Weights of a small GPT-style language model, trained from scratch on English Wikipedia: 154M tokens.
Each number is 128 + 24 x the weight over its row's rms, rounded and kept within 0 to 255. Layers, rows and columns count from 0. Numbers have three digits each. The size before them is the row's rms in percent of the matrix's.

# up: layer 5 MLP up, 768x192, rms 0.138, rows 744-767, columns 0-95
# down: layer 5 MLP down (transposed), 768x192, rms 0.108, rows 744-767, columns 0-95
up744 103:103169107133085133104157158179120146155089131098133129134091117105131123111133099116185129122133129122163146131144119161143143145080109134164130072096139109133139129110086138147096123162133103126157144172127131159172117087114112138128119147113129172102167122120139107141093153146108114162
down744 103:130105103102135133133157128098160157110112100134090115129136135124137132148121128118115144155109133122098155093153130131132140133103125127122133145109147116125148149133090128118084147126145109119121134148161100115144104144170117160092142126134130128137105143116119117120127079161117145101
up745 099:135135129159115160129139125109103106103162152140115097109136077100123140159136121100110139111155141123148104153112131170110124175123127141110103104168122125105154147134145104162117121148127100092097122146118106127113125117124095095113159118161116095099186145085100127168138115135102162154
down745 093:153171127118082136143138126120169137139109113120121117159106125127144141137131147103134078193120125156154106122155113139145110133116126114150101121069133114137134127169148104126193137139134108077148149147110127089110106121128115124069167129135141116110081106100125108107148132144065143173
up746 096:140183123114122176084147122120127098135152119126097170164144124121133116137102179128146100112165171124142147121131101154105130164123162121135140130142114152152122125159125138137137119114110131160135101068126090191131132151125118119121136153092103087118090115093162123147142118146129135105
down746 094:125131167128120121157124137118139108069134135090170137102115136155120140141104148168132124144126109162113145143118143150086161120166117132125101178156163113085105160130120199131126096143121084122130159133098160104111117131128150155119104128156145142154113102145140116138154147180185101162
up747 096:127113209127102096097080111124161149142161101112134121179092059144154114138104160112147152133172147139171117120120125160156091149124128111118093133128156086166141133156102124112123107124143147120146092144103105125108082139139103112131082127123170122082101104156165069144112125073131149131
down747 103:109137116106081136101108111159135150123111160136142112102123131094133127104144171129110157112159113144131154118140103090085120100202111143113090140125149125144079120117154126126092123127116127114152123089132132070166101127158145109119128125170124200142119130155094151120160149131137135122
up748 105:143164138088142131093128177137173123148118128092133157161127140168152164135161119133108133140169092132131127100126096104058132108167112145125094129140166109089150095182047122152162146125105133129146149143129153122103111156142124095109128073116136087087098112078092131137115160118159177123
down748 099:157151114082124114140152099143140109133120078138096136128117163132148124112121119101146118127154139114111099089138100151159109172127199115120143140139110086124139115134092145136150149098119115118119156108146140111144106118100122086144127149132152110094154132098112134148162114107116097124
up749 095:119097128096094147134088117137083112119178123076108116143129153126159136133129133133146070112113132127134139078128117169143145140084138123113134146117137138121103113059124165086151147113113116118180142101126145164155174111161131134112126145131163112135121175090147179165113183119129129123
down749 094:113188114150152118147155141127110179127090124114109165082098119106104124161161114139121177114110125129125115132142143120124102126120084143112117151148143135129136081169097126137112130131158146176148123166117118102108135130122131108112152114107096115111098079152114090132143099109115099129
up750 104:162117114128092111105108120113101149105125109134123102108099110103190131122142120113128135132118089115108118101173106162123135140150143156129144118123106092129123174132102132137127171112136129154135126152124140140126106098126146111090132112135116130116112161094145185112128150171077138108
down750 105:110179131116144128081115091137078114118106115111121147152071109122153110132112135145155166137110089134097163126134113160169098131162125135140117136118182117162132115143143141128095132174092123152150102113151153139081140125131099129122105116101102120148160110147136136152159128140098122118
up751 106:149096138135102127132126155101150165111156139115164101106076156140167086092195106138105104117130156138144103101082148109161089151139126149142117107133136156150084147156153162129132143107101129133152088110073118142150156135117177100116129121133139124137132144120134149154155143132158150159
down751 104:146129169167144114113110096137158128079121127136142148175144156093135157143130081113128112117109102122105095105147113098158122115149104116143108110100159112107113136142109086122106067129110154168121107145113105095146105158130080125123144123118135112081124071112149139138167142112083179115
up752 106:101136148194142118131172140137123087118142138123139140106141094121130117141151097110107139129127159123075120152096134105097139134160121118121113105126131168119114128098107086100117138112114124120101118161076193142170095138179105141117129102184112109096113096130136137170144124138145107094
down752 100:194107134105148104121096157136108117132158112142108127114116121140143117145149127160142122092158060115132150109136091127105077125069114146166119111109179103110107106155150154145105087101109109120148130164173100129149124134112105148142115142118135182132150135127141125131151127098155133126
up753 091:124136155173132161110165145134137139092144157139121109133130136135154102125129147145119161134141121131149111126116120139134119123101108106131181153124129161108217151063114087125097117110086156083147162165192177075121119128130137092113126173137107115125142103106158139180104147119127126132
down753 093:128119075163115136114124087121153098133102134156106095070098181112079197120121147115091119130071152129100137126096112096125100165114141145126116102153137117083096092131156140105133123113069108120132136120089118097127127140105128123153124098127162080131130126140115094125135144162117137113
up754 103:141092157181106128113130110149108131147119137087139086122117134157181094128139110108108120142150124091129117145090194139119091115176115074144136095154169143165118179127137111140128090143143084123131087116132120102153145145110130093153103140114112127175154103166117093196159101117133150104
down754 110:148169156080121126161166091136131158136138071101122165124106129160131071161115127167127143128106112099162127118135122138149136107131125119142117135130112124152100122138146120130108154102161108152153112102146110135108126123092131082130128136116106133132162080121104116084123160136147121141
up755 099:111129118124121144086163151092098135129115137138138129111141156148121116138131137136143110126178172135143114138165129148133068120131124109105109158114151133131109140122109128134138132163115144158113141174134136120125117123162149113117147094121122084092135103102134155174149148120119095091
down755 101:107121092097151166119128171159109141092105123156137148117037125096119177097141152133117134099120117129098118132084126159145142149145124128122149126137106111130122114089122132188118158168122073161135103117138145084144126078112110157094120120104133143130138060140149155135204141153121103138
up756 106:090118141128151126105144145074187101153157164117110142121080112122128122102168100108116114108141107147113152147120093147139124146127133109120175147112097099139174121092062118138104160150115126134112120082127188144148109174134131122106077132135190143154136160173166138126111133138116142155
down756 098:117155145112159129127120160127118128188155136112111098150171091097137118107142092105101119117091145130140135108128114103139101122100134120088119105133093172134099095078111119137139163111101159160138147098153147129159100111070116177092127126134165137174110129154138165093136140176128172156
up757 102:128127103091129128146134077122083132109096156080117164134125104144138146123150118124153133157134107131152121119142107116126151097112120141134178106102166150118148121079110156167130142110131125143103144140138106160164118128087132132122149110138173113110156101152099091183151123128088112148
down757 098:146119097140166138089116128110170079170131125179147124104085152142153161114126090123103162133127153161117135142128154121086111149114124152146143149146112089124104150090151123119141151145100107163136145117177132123127147130149125120106103149101138096121086152115120143163137170148169154133
up758 094:149133114143131135098160127114144118115125135148108133152135151120109101149125132156144177140111114130153109110114086109169126133084127134090119169122148131114173154125131088123159182111128116148154115145103194121116163153135112128124156079128081098130129118135133156083111127140138084157
down758 097:167132128085110145155135118103145074149119150114142110119137139121088128138139133165146149162140152090163149127157127113152121145147107103115140128131127149105091117141144105125132109111168134169166119160148094152125132132136124117099075132128116156082165098143087163133206149089163138137
up759 099:121093136124151112086053122135079133179136151115157093127139122158146111155111149101127139138150166129117105104066121161124151129150104109126161126081134139113110134140100132124144129079083123125133123113118118120108100114135096160125129124104120105115115094190149125147115167149128140103
down759 100:121145154126151132126063099159136172148125140147125155150104138117099121121103095150163137141119080157129118109132159080139109098055131103122133108151134132113096118121146146106158122101116144123116093131131080095111119107156140115097104117096094142157122147080119136103101129114074138097
up760 093:150137171118150130139145146122090133133101118139111074181140110140134150154138110127139118129157157114096132074103159149099104093088114136132104114090117160097147128102141186156156103114099154143114140131101122154128125094096117131135118114116153127141111150128140205149115091115150133090
down760 099:111118153137111095129140118112162158082111119097102175112091126082117138108095138163129133085119137135119118156166137109109127129122111121096124142156107115091111111101093132109121140141139106112091094130111113128140149134138131109130132124156136136133152158159094104118159127142140166117
up761 095:123109111127141117144118106156139097125136128132091128090091134120106158123094137179153123107125146122093104099144147173105070101123034145150125146148126145095142067088118135116105111117135149140125167164134144127088142142102140168123130102115138112127146119154145150080099155108067147137
down761 094:143131096144112112137122099109139104113106152152118128142163154118113076070134117131091128185129167139129124091121127076083155108120142139131136122147126173125115164179157164137134147118160090140138145126122126111120151118124193159112138118196142142153093124133125131134157159131119118152
up762 111:094101152139100161135111112100101163123140126112104100104113128114121144145145106105149099120060099094107163161117138152152142148102107134155133115147104126138119181144145099078149132173095131133103075115134132143153132115109158122137114100138136100128077115167167145139102145129116123110
down762 104:139114172129121132161136144109121113129155174100157120157107131154180083149106106162103147158133131132093116141216084130114154099161118148139107108109068136113133085097126133139142105115180190139144134137148115124125104158098126111129153162123142106131140152135112098132071137158145120124
up763 104:130134123114108119092129125134138111140143153117102074132202150109125111157105164120154144168136108148133156150160112139116182114132159104158132079151145116141146124125156132161098163143167118098144127127137165115132146161126147074124137092101106131167112191159134103136144111137112166122
down763 089:120130175126151168144161156097134165089107125091118127135127136105118132125145142133139158133143129137197134151141135143133101161138097162127153130145129156163123136128139187138124113132136120151135145152118126113133122077120108139129148158166139142149095170135159127134114106099086121170
up764 107:145141124177173120107153115120143092122161124122116151090144151134133126092104115147149151140131163151101105114137158119100150113135181097145131135135109112121118135127130153086161156086144095125169117128122124124145115132145157123085093121149094078127104111111163119118128122126141120141
down764 095:149124140112135131150119111111153138113118146149111128129121128152127179170152104153197117123191120144148147155147112150092098127145076173127128131148106145105119062091100081138154115102140168142132151142161150162150111161099119117162136140118113133130130112121151169119105087119095153083
up765 090:149108139133120108129116125141109127126139144116112075211156095082094134129121124099108115131156125124074145124138121096132105077110158124107156136131125123097135126118142108170137127186081127136141152138133114154129113123125152115133131159087095170148091116114148159139092148113136119148
down765 100:133181148121111133091113165115181123091118117089122115111123121140156089126190115137145136102108121174164133124085157157095136145151159140129122083111117130110122140148132129108167148093128125155127123121148166140156114120101134175098085124127118111113162180125090122085126149144043102075
up766 095:110120137096117076157140156128177133089128118152125158181149166173135097079143156112094100141132126149142085146135142089165111150081176122122173127105153117110149103110155093155103084150108087132173117138123139160148131108103089082126147117195148102110135112134121138165133111073109154084
down766 101:142139148127113149153130147153097148124137153127118091105149130105161137103102149127148168126104093162132142154129170137125151146204154107134107122129109107118173121110120130167167145124086140127105145150119119156136138110154169146092140128075145158168171139098162149109119130142142114125
up767 101:125157149120080137096095152114124142122077121121126131127144150131157122086155099124167158126158129148126170144139151136123139098104117094118145133134124132151129140089148128131127101143130113146102125134130161135143113117116162109116158096114127133136108074135118107158172153120149143125
down767 103:156160142138131118135110112125085144114123169114143099172088147130150157072152149153127080091150134114111105124083133105137172148113097132115142121159126120125142147115102139126084112130139155096133136103169130100144112105126139096148116124096103101138145181099134124129125117111109153101